{"intermediate_size": 448, "attn_scale": 0.125, "init_std_down": 0.0, "lr_head": 0.0085, "doc_mask": true}
Each number is 128 + 32 x the weight over its row's rms, rounded and kept within 0 to 255. Layers, rows and columns count from 0. Numbers have three digits each. The size before them is the row's rms in percent of the matrix's.

# up: layer 10 MLP up, 448x128, rms 0.135, rows 285-351, columns 64-127
# down: layer 10 MLP down (transposed), 448x128, rms 0.118, rows 285-351, columns 64-127
# gate: layer 10 MLP gate, 448x128, rms 0.13, rows 286-351, columns 64-127
up285 117:135114162146104139173214108164132127153101151096157139078168138128133083111177069108110154111099101127098158032176100154135084187058138156085119113116159151107158150109149137185076131114115062
down285 111:159095134105129127124119145160110138063135118116160116123132146143178102140201101103149118109126148155137159122141124108149151111108141154122134148117133195130115116078100100066144088164124059
gate286 103:117122189151167145096179121136126115098092085109127144098108110147104112057131142122140159089079141117085138164119086153089135135125140134110102116132190116154139170095111121158100139161156144
up286 094:111118150096134116115104121112142093187197105106135131081106157104200108102132122067146162178096100129150152125133085135186104144173134148133138104165082141178112203052158110128104161147081081
down286 096:078121091174100143094138100146152137103121095115146145096135092139108110091151123137064226132112107127115161115111155153126153128091170116117078096109108155094127146137155116138188127085176161
gate287 083:038136098108127134119097170135143153187134121145114171101170112178133156124165096117170097103083084130119175115103120145102140151102153090162062184165158108121129115215166089133101085075173102
up287 081:135119140122171085134166053209137123129087135153116146132108122129157158118133144112089176108112098161057083137091099194115161130106142156134161104155170120107199153072102084130117126155140106
down287 072:189096148110166097093065208082169102189150110161138124148090127114144144148078083061156119147098099089110122093126098176088053097154121100104103152129148147122172110136170151149155154151114143
gate288 107:133125187130121090147184122172136102165059135090147182119137074120075146131063157121138108123141174139182104129177121082090110146134111108096137101176082126115195111091101163115106165136133156
up288 109:131118168151130119107074111113149089137085100126171143091118100108123143126114160093174092152117170111166138127095136120097118073161152130078129129154084167095180162132137205085080112118151110
down288 108:139098054118160130120130106098129140083185098102089142145111150135120137110121043055108145173136215139107079111166105123118115087134179112114109157143071167185123104146117165118182086099148164
gate289 096:114123149139096108124120172113148125139120112073224114177123125158148130149087022176176135164129116153143141132090124112135067122146102201108134085115141112145144161160167094120068056089137114
up289 090:144213152130127104093149078142100145166112105220133155133163088132097167121137133100118112112066118116114115132131125180143095094092069083140078170141147122143109130132133209089169194129111128
down289 086:113086120152125146136093164103115146153113102081170115149144099167091129123148112115104094147155141088164122123122088067153140174094102191137180119131128131129187178069168154108108095129135112
gate290 083:116164137114146121103166108210100136114066122091136145099102129112192118139105056188127159093111117139126080126199174092115124119094119121097164138134149134163182121164164175134093170131174104
up290 071:122123145098114092116108163149149146104109137077180102122141132109074142117129125131092108174158159105129142164082118139070115182147167156156175099181086095151117065147075140165150157121171166
down290 074:196169159118149108111182145092142107154142142123100140123035143093137064088088123173123138052125127216116084093118123142095100129079142158108078160121158150113164188184142133126116120142127148
gate291 117:134108107085131111124129161142136097184132173131210136088147136143169144128097092180146100134179174102093147112126098125150084233124091110107135093158113121156163065158141095169053120136126109
up291 118:117162145094149130159116141212138147148102091126060131086101148105089115108055062097144132132154124163121110131094173096151163165163098122138065119101156152138102103066098078073182101181136174
down291 116:152153129109119123156124117128125103118180114105168137109180135166164069163115116167139139204171162073117093143112135109132105085153138159183092069081164115092137157060133140094156072166130120
gate292 080:157150171108079158143149129129110099214154123093107169139070134103121098131158163134158133139121130096096125116125136120121155093153084195124197061105173159194204145137134166214121136137101150
up292 084:121062129162140128097170165154091129112161146148125147142147153195076132058146142178121170151122153130160142148122097141131115114111161144143062140128097170129116105187103081161137110114135121
down292 075:135168090068072139174088137102139112186112130123153106128118134077080087161154105163132110119195094132082065152145150112160106147145089092107191194121216090107094107118128175142154149137152120
gate293 091:155128108123061130091193193136175163115138133122163135126143149125130155098089097135111112135136193064039156102083149140129121137106172138167112090098166100144113141098125107181108080155109101
up293 085:169144138172118193092147074156130094146103139057151077107181129151135118127160127158188138125127109115142119167153099096111145127116178109146043091111115109127135129148150142135108180121145139
down293 091:091127184120126120146110124119184149084094186112174114140106160185066223073135117164126177083124150167093134144183161133107110130157122112079169074117085078124172109154055146107082085109134114
gate294 078:097134107131081108107140127114099197112109117128157075120157081089102090130144175121132154105140128121078101080082166082134121070134146154086088132102120164132111195095108146092124139094163102
up294 080:128074101098128180071136120110146139100139178141142154112160123142160118110145108167058141121062109061110121114128127145191104153058140137138133138162202078183082163078137139117156145145110165
down294 075:086174113138096092136109105133168119199113155095096115202101153132107112109063117084138129179133160141156127161146159113113079125162096107148127177143145159097186117158133112167102112085160139
gate295 111:144099087193171081096074187126139117123131174179145089119112105149123155072166105138166113113168104153074095186160137143122063181112146128115160092197098156083139154170196125170092130161114168
up295 117:131112155108206110138112139146091156084135140073142119100190129122135116186095137137142145088078135156113142130096144112179082055152093185182126165104155132142166123098119065088111112113096170
down295 111:095162162130038125181147123103090101131156095155126124150151142090090110145113149112118133103154131082134115167131162105209120091111130158147078085141093143117119099147121094094199152132115119
gate296 083:127138121177180070130151151110121148102116092117164159110099108140093094139171133119142254124115124128124135088151158105071117088142156156156089171123092140092087170110112130092166159141145176
up296 075:122136203118139151170097166152147146127114068108122098120081153139105096154101143081130135101147149110126165092116171075104130150148105141113098165122113161149114127168135048129104145117149123
down296 068:129115114135137158122169087173148162091131155180145146108161093183129147105107112122128105108127166146133113141131132142201156110036128138178116082149130087147116173089103106141130153120048127
gate297 099:131107161137177128190084147138047099150101164106194065151055178080128143167094175161171117102190106132117104146169129074137119074154120124086181068093117127111172156119199092120123095089177115
up297 095:158095113128079092159176103224172060202143105118121102088136118083135146138113126120092142129135112171154144139108100070115130094169101168153169123149120118155151080116166136118082109087168139
down297 093:145136122117185146094136178059164120119114142108090090124134115125142144118132088131157127177133105173176188133147164146126124135151142072117096162161075107133118091139129123122104133122162146
gate298 117:081101154158056084125155164192169139210133149086129149107093055110162120123116081130122157103101091111114140122128166160083119177101108136135141103152134126167096122114109122139133086153181119
up298 129:043140145100104104156116167151154146189125130149116161184075106100150115118126138130118164137159145106116137039122169127082121200105079089112141156074168135115096156157145185102138122090150098
down298 118:171145138150156056183098138109102105185106119165126158168130141118137121108068087139097129106166109129163093108146102158133162149171164161076107163200103111125142121093115137169137087120089077
gate299 101:121114179093075108103118129091093185144093156126147062078110124054100138137143120196102093162177138160134155075112101103146134129096126121082142059131116098146156200066109112141132097136170156
up299 105:139131066127107150146130090135117126188126112138153114099086093123148123137089215141136123083112145130073120132141091125121091147084136128122126055089134187158134138105095144154099158125191118
down299 104:137143116158113141082188125086104090075122138085110137127095109144101139112146163128140161142144123145069150167121196106146117120117181126125128158209143109135135115199149112069121109101094150
gate300 095:138133066113080110058115194129128089074145114059166135149110136190111174125179156181179124051126123103160158090110099131065091119120105149079186129120129117127156110161122133168147122122137146
up300 084:149123172106164119120130155101121113168144138077094133145048138137120182129198119121135147170139128082107123121148137134145134121074120113085191091136115114160136117162077129138074097117058155
down300 089:136111149129170079112119084151140193119121100155063092068094117101199133090063130158119171103115146128146146101132080122157121123157122135138047092119110088075101131121167169158143100159094080
gate301 095:102126129193090123109182105112126140135144136160135088060095149088118086126122099097152082094159154161100155103183127169095054159106139118154067131132133109105106160180135139160091133092194138
up301 092:058172160063106091115104076125155176172208138147065113116079164119176116146124140187103075119167147155101100087112096139122145144114138153110085103090111162144081151073170176176112082145125120
down301 093:102095145101141091170129099076129093156101177136105145152109124104162137170112151210153137148159098183175133061126149065106122037097108100089132095113117089146088116076118172135112108101175110
gate302 088:131051165136078140132183178109134119132114140092120112160139137173135161032150082102143135071123135124112189102130186095093092097129109112097124083145125118141156142174131100147097094136180112
up302 137:139062074129082196151120120069101117139123075130118140153135122203147075097141155090154133126137076131090135118111151150098167081099146136177059196100134120131109112191130094134118140110127175
down302 121:122076123174094153120177140142168140116126130128126127161106141122122170073127086114139204114109146106142195137095165107092156160149136106114110060161131132197201124164117064131094140120131134
gate303 085:139156150070112156075112162158115098122144132072134171148133143116092166091151072103139098148164080124117093164199176123172098155116069102064123144125153109180190144211126118155048134154139097
up303 077:097178148102151171171124097198095080121173137145067154080150076136127160153128180116098078135144116170109115182150168141180171099089119144129127185140103112156173146086083127183092111153094063
down303 088:121142152164108146131173095132176079142130132124095188138176105160132126099168151137144105102169188194181105142136084162163127127054106056121083124175144120098116119091111109145160145170135120
gate304 098:162049195117100103141097129079127105086093132118176152085108141182145166126071085126125133089159106114112090141133143121099115131095104094063139092177155125123153123118161097173067159196174123
up304 097:156155126104136189076194154115129113151146108094125125084151109173070182088150126104099138097114135096116171138152089193122109151089196148110136115090197102136128104112092158170140159102085145
down304 096:140127106121162113142166134113116130141107094158149178149124116126157150098107122135089135163111121101138119129100098107093099108186171114142166068160132131088157174097087064085154171170130175
gate305 077:163145115129099133148123129105098079206073142179163148119180117189210136166132152148157145100112185143144152116171071115091051116131084119147155101098114099103108177124146081132141132119094099
up305 079:132149082119184102133157065105125138160155179113125155115163117144166134128167131178113139063072169091139109122143066114063122105122123039195141136165058166126128131116099133111139119152151180
down305 070:113120135077192110167096132118177137122169118165102090128159096139150077144137117151125145206149094111128116122086111085096174126131144198122098178095119102106131135109142163132123095111155136
gate306 104:149095121180140161158136142122098130151087118111158165059065093123120170133084202153116119158193193154137181110126137110079122124185109077128143099121109135185135124135134098136121129129165099
up306 101:133072098172168213159090105159096098131125125108125109130109100191136084151140130130101082155144118084132144155112101118137155109159168160083155091081125119103228150154112122180146129122114133
down306 102:103110098119111085163127122125122108124119132048103110141105113068125148094089167165157156118159177183083148154139106151125140112160148045167144110058074162145139176159129132051134143094145129
gate307 103:143114133135154078169142101187172157139057133083200098086111149121124152125129147122099206151175194135136215079140142118140099133143177210114124087108118096132127109134147129097090141081118120
up307 103:170129167185056169121122169054123144152145139128119119119120147142107098117160092150134096129107088138100104110149108117107123153097098066175087141120131140155077146135129068162133104134101170
down307 110:083124147141110143150135152143099193168140179121144090087124108074130137194096125121162128162128167167092125058074112134107072159130123129163108093107180128095121147150130120134187179172155075
gate308 098:132155146124094059162105130150158114164134190108162134120098171138123211122159155173156095148133137125145095129175160117082017103133129128121106149159117102152104088178129097117146116085127063
up308 094:113079171174153116156132192158127183098149153157169151126146110125144108152175047119103062075075132100080190134127092144127118136131173125116099118114138133107137143156083070087115169112097158
down308 095:176158115105144111089117058124147128140127178138126114081100177109159166201116063129164127187118106160160154056091154092150174136194098092124142140075132147159132104120136158120104082108102162
gate309 105:100053109094123112111099123102119144105117199116134108164126193110064162149159152115177144166199117137126179116114129076117115141152104160115152111170097118152215111094127119122088093090166149
up309 111:101134128123045176125143208139154123130093057172140129109164091144171200158127072149099099125119165116144106167148122093153128161116129122048133045070173112103112151129141107094137151142079101
down309 108:073162169124105063064134119053071171127099159168144107143159103094084134141135091089095127170077135151137135132110082111118149178117148140135134118121092156137218099121125107118132184171131142
gate310 108:138120194132117109084162122145121138134159129122141114102121189114125154148164170103130112140111137119139132103157129185084141139131130184074123099117126126143164111118186137130083135106148052
up310 115:140139158104093172138171099135160160116109108087145162090203098170151092061051106140100120087119124119108142167109180106118124106075123110120113141184129124091099160203072144182125155161131166
down310 105:204122114161137116095138104145099091134170111048126111101135119117118119085107135134150157128173158126092086106120094165159151176145125078126136079140149053154128149098144129170134160114119087
gate311 092:117094156109138068128114170121188144102151156103149089123086195103154177124112090173149099152206124093156130075117120070127107134136110090131172120115103161153172171097138108108110115126197162
up311 087:101112141140198079160109113076105129109140208164142157169087176142174133093084165110110105118126143117173117134176091099099170110149174153144114139129109107196116125089118117124127125185165093
down311 093:157146097119164119095125087106146105115136110107126130122150125192119183070044141115088056176129124094093170117130140140093098107095177129175107162181136154113100128141150121139114211141128121
gate312 096:125083107123143125127104115107154131169163138092108186161076151135136105119049111128067193162158143142148122174143132125124149139099111090134123097115171131144144145124181093178136120107095179
up312 092:065124141067130119088123125147138057149106163097135082132166141059134157128181137161111115109103104103076130126156099152120128138144105125093185139177122129132165118112129108102155111145220073
down312 097:160165167104111098140104111148182139108191132139127186154133122131095161181106074145101128150170100106184130162149097083103140141191115124184138130138092086105126104128136133128113122142082176
gate313 098:062111147118151109135112084146156129093120146160173157101058126171145141181137147111141126113152137167163135095191153103063167118160136138120151115203088095199148190186160151109097131108129143
up313 101:149093138100140104198103111196107122128094156115166127210125134099194135189106141136150110127159115124137135149114118095146142156122104135183146123087115113170171053094086111166101113171119110
down313 103:107103130122128119137121144136108093138124114108090106172148135066116133106074143140121139131142080212160133106168128117164172190125118110131035124162127096117157126174111104134159074063142116
gate314 110:107129150120148144114143119116159147139128142070177095139123173136090155118127086083145118166145103106110191142129118097142060144116071149156164077147105111137185161137126097168126136079171114
up314 116:141145133088144217125136132139155142113137140102176114132110188137117074161130064091184067147116087090142138140080114078167061084135113130171140143136125145138164208155153137114108109031147181
down314 113:123171066170167074127109118113151078131064109118183098166170096137154117060125139173181130062169149106150179131130118133153127167128102194141116117128161125166112133065132169115071063121190133
gate315 119:111153145157093127080185148108179145150103112086132123143153174096123145089120143112121079116111113132100149132191124097130093171106091131128142103139203140169108084151131153135063137138145127
up315 115:108158120165163079092124156153110148156100170187135150146139102176134153144155056159121109119147137084101120133151127149204194127086158075137055138175071114146141137156102103132123121124143098
down315 115:091134084146115105182156115112144135116115181144126100150154109066104108104157137140139110136132163101130173205144091175149149101127134170101156134099077088157120163189123087126153124105139193
gate316 103:128164135108151177043164139121156143157138169062179127151107128143060216100085091071166108103124151101086150177119166140070094123097183135142113143145120122109156098174143151165091133093117122
up316 106:182113148176130126142141136134125099106101123119123186109158191125130098143150107147110118115043094143074091135090136174137136148136118082124123132163171101191118126084123075124096155122143210
down316 106:127112126127174113085112176104117152139105128065169130218143156141150151081159126081093077157116145138084148116190056151133126155109132104137149183133092119162132130099093127085082113180167112
gate317 121:150111152168144156117153126141079112177156123055117151060069135161116099172068128167125157087105171054057093127177151177145117066178127134151124133087131090172070174105124108134122115151130125
up317 095:105121047110142095123085090154151108084094142181133091158134128090150134140150162145140132157199092193122142130120077105099167149073116120132142126128133190124157156117131141106143044094197110
down317 103:175115121185112151127156170136128125128101106054119148098139099166077158134075126146141169124051156058069143114183097158137077108181129084115089144118113061141098136117124126123120162150101164
gate318 083:156139120131165101136138158131132136151095127148130090178154123051131148150105072106124200154145094148090162056131134111095105154196147097129079161107141196093104131170125089111113097128184123
up318 074:137124146096145119156077142135159135155094060167118113129109180171178177173074148176129121114111113114137076079134151192134165156082167144104168104134128068153098172134092128171098161148154098
down318 070:126119112146096094157134154123060105156131098114143104146140118088076102100131097110186119121154105148138168141133088084087092159166150077156114199056123128105142122204168129074102089095195095
gate319 113:078140149072164106089083152137122172140089171089130143079083113091091200103107169119145138159150176113162102098135126117116083110186159180126170130115191150119086127156155121180123108154145111
up319 106:172143119127141191154162120127126109089053161153094143111150133140124080141121122090048126112084103155110167109125073099125113112166041127186121149100154143146154145142171088101154153120159175
down319 113:150106178098205114138096123144143157145170169180149161142041120128099194100127133171153148113100092104162104140139197082093133131153161122118155096101127084116051156103128156135123125159090159
gate320 090:158077148098057137133122184156129129132107142141144121091145145122140150196086160144132105158158119161154130088133060047143131148148048147112203109109095144116137132120169174160151107078144100
up320 085:126130099133149115110099120107098164126142114123131138133131131109136142104151124135147139142054199153138096073160141165080098096076143115124085196199136078098102098136112094146123158180151131
down320 089:146082155061159164128120145111111052127132136099096131246100117113114131177114143124165129112090086094132104127068111113113074165127135133084192118124138133161186122145174093162086139129119106
gate321 107:107155192140152167084157142141114132107120126122146134111081176133172144101109121107130085132125140124116181082098128112163105161130091102117148116143111080164142115128156103206066098084174081
up321 114:131177151067137172091150130038122152097125144109095146118176134146094129095136078082143103187109157118078106098120133131158134130089104085113172140124146140158178116091165151201093111147094155
down321 114:169139211131132112053142161104155148080134154118122217155156125149123130117158136121136138115094125107209084079126127103132136160120138129152146170102076122131138160133140126085125161096133164
gate322 097:161107145153181113143123096105071097172105141076157136076095171115137129136120170172127142145117146141062189130109154099097065125145142084081109142113084153108114150130094104173096139086188120
up322 096:162129138178119108125108164146123126173070189106113141139092174150095173109186161208090135105137098142167093117155089046116118138133131052120092146107119136148177135139137109192144133105215134
down322 091:171171160132155089111121188109126122105180151124094173142103164073148118151161154140132137046125109130151136087156123117129140150126118061133165171135109109114169162123188176192108101141053110
gate323 078:144131132161125181105207163132149101144195096161093141144086175160165155158084114106118116143161124176131059121147081128161182130104117111186087123138103107117072145117058076092117148092132073
up323 080:139179131174125140078173203105122131099115150109154095094092155157136168130169093129087082103140117191163095123092127100108089094127173173130107196127115131110152160157112104104038116059142071
down323 080:125116181109150119118116109153163072119124107162105131141140132121151140132095137165137173102174161127166050150154113169171153134137122140134080087146125171167083140104096163157146126076120176
gate324 101:122133140119078115127166106088096161095131108165126096116080187134155130111109171146079163165116143117144124142158112095114101137143106164145154102121130050082064150153175106199135157122184146
up324 102:116134097181101140140112096201145255106163122156128173054143106149122135132102143153088123107156133136120092119132098130149151096030125102102182144104136094182101129137132109135138089199174114
down324 107:166187107118116215130134093154161152120160114135081126173033161137155128150098166146121088157081125136052146133085125097116104145111116173119152145078088099132085158156137140164135166101080140
gate325 120:132122143127177147131130120158113120158078142121176047114074125092075134138151127162129157135132107116126136119158090052200051115134111124126209143156090129113171177148178101108136105137092083
up325 120:142149129092113180109166124126122111172128098092114155159176148148069117121089129153095138144172079131205167100107087134110075149157136207081121098143165091132196167133138122152162109116121158
down325 122:107178092086147078142098147125123119147116161168191131176163135134163105122107076120116127162155062069165080125116140115081091152131085140135168154111108071189153102053196122098140129157093126
gate326 093:117186133145087130149121154098148113150123101091118063104135146079079118074102119080101159105171103130148110114139144127086146135096156125073142125124176108122155154141144168154061114164124121
up326 092:149082194113177128118134090107123159139189179093134095137146091118093126133133090189148088112143196164133139082133159145213126178146135134117170161138097155098117150093109148119095142085136096
down326 090:119151083152120176156143151133139083118164117125143076104167110084073087039118107109106155142215093111077155154102121149117168148116117114157082160088157174115174118150087093173178085183150173
gate327 114:104100143086163140083157155127085116128122148068197132083132236105130128146091079139203125121134134131109122108173121143109046125191093099094121109106116136127185110131145108120072131126182087
up327 116:127092143064157198099111142106115098136131179146168117135182115104051116105132049128192159119129122204110146149118136154206095098153127085102105141148163169111148101137128117113130101127109114
down327 116:136133139108138157064126164162086120108108123120146165154105176083121086183128127116156131154124147197160117142171120140106130090093128017110148129152147201073169132153116109114113106123111106
gate328 084:092109160138107111143168138144123194140129118092141117116110102123101122123085109139112161082145128073073186128141170131113090117114135166125105152145162090137082179184129090105174098146142028
up328 087:131108124068193138139067133131159082091124143120157184105132167115083147171106125210107095159120107148212114139087169104121124118103095138071154136116126149167113171095138109059124143105136175
down328 084:128140124148102139063149158147093148110051107172125133137124102146157125101091098133073193135082150056061164130142126190147102069132159106112118111149114147133161098126122141171095117109062157
gate329 088:106140107138099118123181070112148094169144170119132192186112128114155115073140060140162112121164181160134181113096138121163094131124161116155171107148130114168139146157102160119170109145130148
up329 090:095172092087113101083173095124100111162158127098133157115134127026143086137118142147148044143151113233132143081116186152125129117074109071147153148085103144157144088115098146087185158139132101
down329 097:147074081179130142068148119075169125139124150108118094118128160142121142120153174074047144119104157124058157136164121203143136112095106160071093087092111111089111130108124119166127128150140106
gate330 114:114145140145173090114068145110104155144120202143154138119090108069163143084171165157118141102149143155154120083145147094134111107083153147137186142186070080154183140112129115070135098163128112
up330 119:135185130156150109118124135134184151125135148106085170097120034113143152179094174092127162141108117114139111117137178161087163088159098132160147101182115107133197181103117123127148123066117125
down330 111:162124134081129128088106103186115116112140127113065119105123091154158094165124126138170148159115079123099094113092089129144144136099134115127164190166114128142050148087119132138180127092143136
gate331 102:121104095137184077124080192089157158127103149111114170132122105112166042058083182128124131115101122147126124146126144100133128115108190141107165159072134138154146171122122111162111105152117180
up331 099:121108139131170089129092191119094117059132112095107142142178150091192115169126088059143132156096128134162091102153070146161119081166152115105136157122104147113156180115142155134119125064143169
down331 097:119103068119105112100128088190124140097111162114073111124157201139142151144162105117133118115220087150098157129070167129139154132108133199132114143120120166100133079120193162152125117142110093
gate332 079:080145154106087116110128188095118119090185125146130095086116152138111181051134094120171145078125142069110132078157152131106094111083114156142133143138159117150097106190139155230083124107147110
up332 067:161100136169122075111141129143144159128115176109168111123118124117135111145098153167129209176173098148177131158075106143168132161166151118105171109111131107124147156127074106122105181142125133
down332 073:112154134066103108133072178059085104165197081169134145107094089098118146082175080132156113118150119131120104136208189135073101123116086189163106165117094123144100088178152115169086091134171126
gate333 091:151162142057120146110132125136156163133120145036095167134134162155128167125160165104103167193160068130155101154120101081098118153215131151128145099142130073102150186151173067119148115103136130
up333 083:155129147052158102138092181085150122077100118075138155137103088167142120129145108115148136155139128158073114119104128100116124123174113186179122199172180102054076185124150118102157099102135143
down333 086:110165206125058131086155129119105163110150150115068186134132137127144121093147083130132121141120166165090133160124101102098081123045105136127100122150096145132103124085069115178138107128129128
gate334 121:154180147114089084121145129201139154203057120065172153068064144138159158079154116143127190107080183088086170140175168160117094122213167148118109069156151093161104112139161073137124162132167122
up334 134:081115079133190170104204165095112163120175139139074114208151118128073129119127086097084125108153105116163090102135118119133170173064150080172149178122103130138154110138101149167110110170058156
down334 121:070107133106082172104147210143171099109157188119135127141097172119120102108133099093146161114100082164158168128134151106112101084138131127149118109101084135131102132139101100120083040124143136
gate335 104:088132113142089145135203137107169170087144129104109109130156114141149149127109139084136182087162163068152171115155168108155107114154134142106150138164128155078136107178137159167086070111159071
up335 108:155127112144111135105091110138112128055150117145138124113107209164138109167071176070137155105133105108108110144131131131047145117195126020130133140129150157128121051057079128178079134106113169
down335 105:092131145097233078081122140128133153071142134091118112116172112151151150150136114161204149142117115032173119133115113112109158088136120191116184161143079132147131174074179155115084096136144162
gate336 088:133147121102108103120190111150163186143127127122101136100117079073089157097139053046144141111123116117098182162167137134097121183063144118139128116130115131144129149151151123166112100142116082
up336 069:131156157100142132180153107117130188188131108135080040080134078063134137120186067046160130107127097123127146103147176110099141155093104173153148112156162135104168192138169145094099069136124100
down336 076:135113109160102168141121084137114123171100074137168119090125135170174069116123184136054088086118136162105152156107127187134216086133186183177097141114098135160092132159097162140096130153168137
gate337 094:078122133126126135144179105201069173116078116142200097093107087029116110158134098118106129158069102123096125194138168131103080118168129149133102129118161113128132154140110131104094148178140144
up337 096:135149146147128094074217110156173187135185138176069111144097120129149169121121073069097120087122115118179124162108159086096167066123177127103181135169148115153109083125101163160118137145183085
down337 102:095139139125116056186142128168074159146191146161128092130168128103134144124166162128124072145169128119089152120126123084087059171141166198154174152114161065115119124165107156115112132118077178
gate338 080:106162120140055100105152170157120122087111110183119142083180155125139144066100110094176156159085133148101108145166105138103123132146140092194098124178132157104156125103069118075162118117198127
up338 078:142114137160193143176133096141118197096127165160148075108130104076100071153065132147089119057129134083123116083144171078136142165172131070102157154094129143090167169166193169117103138093088138
down338 077:167160116170088152172135092118166131080118083080119143161131127180144121140160119131077107195111114149170167133104122117128148085087158123177163075151146152134152131167114091149165122176119106
gate339 106:159180121174093118130141123123125153102131216142177125087086115083102170111165163159170211138202115148144120091111064060076135118146108190120122113141111155115143149181197107076123093138123094
up339 102:127166105129126155180100133156125158109147221098163096086075100113196077088097117132105139091139173143102145122105119115077081148115142141157151129168120129132111074179110137092084098128061096
down339 101:110121192152169155096166162178142128153150132125114136145126116093100122178066136111108123121161072068145126121113095146131094139147029063149122132161094124104105085098137140159098142164134102
gate340 102:093068103128130104135143088151115085146050111117109109145138123093152135091053166163146099115144149100150165124156146128117151034166151129080143130115123167101129178122138115156116120128194111
up340 098:123120154115188119116132089093076144122147093136129096225112125166132125173081154128115112163128137101152085163111048154143104136185133052127164127179092086155145115100136099133167137135077186
down340 093:127120101078141127126055102141148153135118081118138152053138097126143086092075068147081134124129106137098164139111114130098101084132183087204110128147102153124091120146184063106102156144154105
gate341 105:093110152156059129130171096128129121134071156170172133019148114091132108130120140177162136143108180157134120096203084125027097135143088104143123137144134105130197100091202167126101152137097127
up341 111:171126121184095161132089132087136158126081063136129152187053132204103123101161102128139194073099196143185159118114184140137099096122146179084117136154111169080178131105099128151121114059166100
down341 111:075117143104142118156091125148085146182121110120167118121156086136125140176087166151119126204118160139146146143099194147103180103104128134120098102192120096131067119163117144134140129105152109
gate342 087:153141195167094048130119158127134118094035196141144100140130113094037152108125115131150174087113122111130121106164128117098059122083073164098128115137130128123096109139131126132165111169159150
up342 082:129087136076172130063115123135125139109091124094137145172103150138134134174104190099125103189152051095111160158126099145097106084169113156056123128099108067137125173150088138174172129136160055
down342 084:126089147168102134107137138170129088115134140124116123089136091156118098117152121134112163075115177083108145132170164102084101129161136190187136151145188133132082105093109158088123081093040204
gate343 103:121110130202068155120155146155202161170068109090126123093151107103105164105126112148142179125119126121097185106093131119104095161131146154102131071194143084112126228153192136182068103099154103
up343 102:130106116084162145118125177104158111115153139201092145099133122143143135079047132121163112119129123120095074137131125112137116158137153034158135148121164087115073092120149118182184148163167155
down343 101:089119154144133126097079201171179131186097132112128093151105073160162160171104113181178131163153153115111127087137089142056093104112085169147126121182098127141149137077139144143098110094102099
gate344 100:145128094103141067111101187207112188183121147102146121157126121099155147130109141072123131139152139089137174106119155098070125136107092105106125102218137105174197142104144135121170126075149118
up344 098:149132071123104086157128132147127128134056133114137092126178053070088142156113129148101093186157141142179134186121141109113185093117120128137150149113123170183160151098138155067129118147147149
down344 103:113094191154086105109095170159172108144069068136165109148113120131075120172108090125129122160135171113091079186122099113120129126082104130088131149126120180119080155154149128131064152091118156
gate345 100:197109124175075116123083162124103143110083089102137119102074146162141139126114121104196175120127213131088127122189120105112080080134152203143115118111111110138108119131171104143132163094106114
up345 103:155106120162048144167117103093087098114088074144085092116124094123101093150080173120110098123130182124089107160111121131152149040130128096122119154100153147137151099178145097141142186095154118
down345 106:141110155121137120120152091114118132064074126123104139204121129150111170148160104112135125132175107130101115124092127126106127120153118131077104103154140149097097085082152125137152081142104077
gate346 112:143131151164162142080166173133130144142110233079106128135121124139144162084100101101194136126115176151177142105166118098124103147205178121056177055117093128133126116141141149118113074120169131
up346 113:189066114117174094067185179091128153087118144105123184099126108148163176145176104154166102129118110164193079138151126129116153145123097102083148156146108143133162198190181137066067164126134125
down346 115:093153104057108163139144123146151126090032140102072152141118089088147096117096088098154139144148134168131125150081123161104106137115122190120043096190149161130137108163101090155141172114179145
gate347 085:156132151144113071175177103130149139102164157141207128137051160065115170152149130135121141133112165154178096108113168108114133130151127136144116097130144114207149084136117122206112151162207128
up347 085:144069104153115117141134100164089133115140126172167121132116115173148153154097124139105046097087101184107117108187168096119156066074118159124127135189101172110193185152140134102147089087183112
down347 088:146111141129143121115134179165158107094109110116106094115126166102125091124153073108113184094139119130149220147138119156160122104179185142082112103126095088085146190104174186085084145095140108
gate348 097:121067130169140104119141129123071123214173144071110159074129107141170131158070103144147163102111200081137148074148100104156171109206141095143161148154126066110142154102086097142130130176069103
up348 097:110104095149096158079086177157121119162139112095079181120093100123176109158103088146140135122059162082173131122134124114124093103170119104117157136145159053126125129128150116086155099151077186
down348 091:101147150098178093186090113142162156113112150136167092098154129060133091088145151160124094130210092158139138136087177162092147108133134146110137141179102174088135121181155126118055120179189099
gate349 115:107118124125167142106169140140086140219151149119147112141166164136139128105112096136179139022126131141132145108171059131145061129136158104176080112129140145139170152091165133127177121179128102
up349 113:106117159150152123092186149130129131154130124147131130158194140124136131063106179107176110080067114147073102107188085145116041136167161139164088138115183107128142159088177169176134116126140131
down349 110:134118180126090145126154188099174107147112144144179142170171052137110123156109089160207095131185127100119074156113124098122156141167116165108096086142090143133104129096090153124142210142144139
gate350 083:147159149125089076136117132094110120152124118088151072126116160143104140105135150069162181147102161021088132134155074110103072155199055067111145145196138116096144103106217124175100145169067131
up350 080:150106113097147090109165122165186131099112168131164131160092168164127108105140100170101142193193199174157143138128121097063167101118110090073134127173125093183127099173142092130114126108119121
down350 082:130138114102113101101166091130129150196085095116109151120117125101167138121138101114131162201125109092066151132158099102108127167092124090126158172081173096104113108115138128200155127170075154
gate351 093:151105143133131071127138153221111133224077154166132144116099123085120117084126137124163147096145158124146123124147144116078112159184139140139105138113127144181169116044171071145111136082170142
up351 107:124106133137167129129208157121207180104111143076092128133160128108167149156165087156132177134187063118116139094129181104158132137074118182157134122188126087115106117142103157136101133154122123
down351 104:084146170081154123098140166129061149047114128113214092146157131124146118244122104101115124155120122156154161143147135149141102099129098074157179111124091139100103104094121142167128145131104145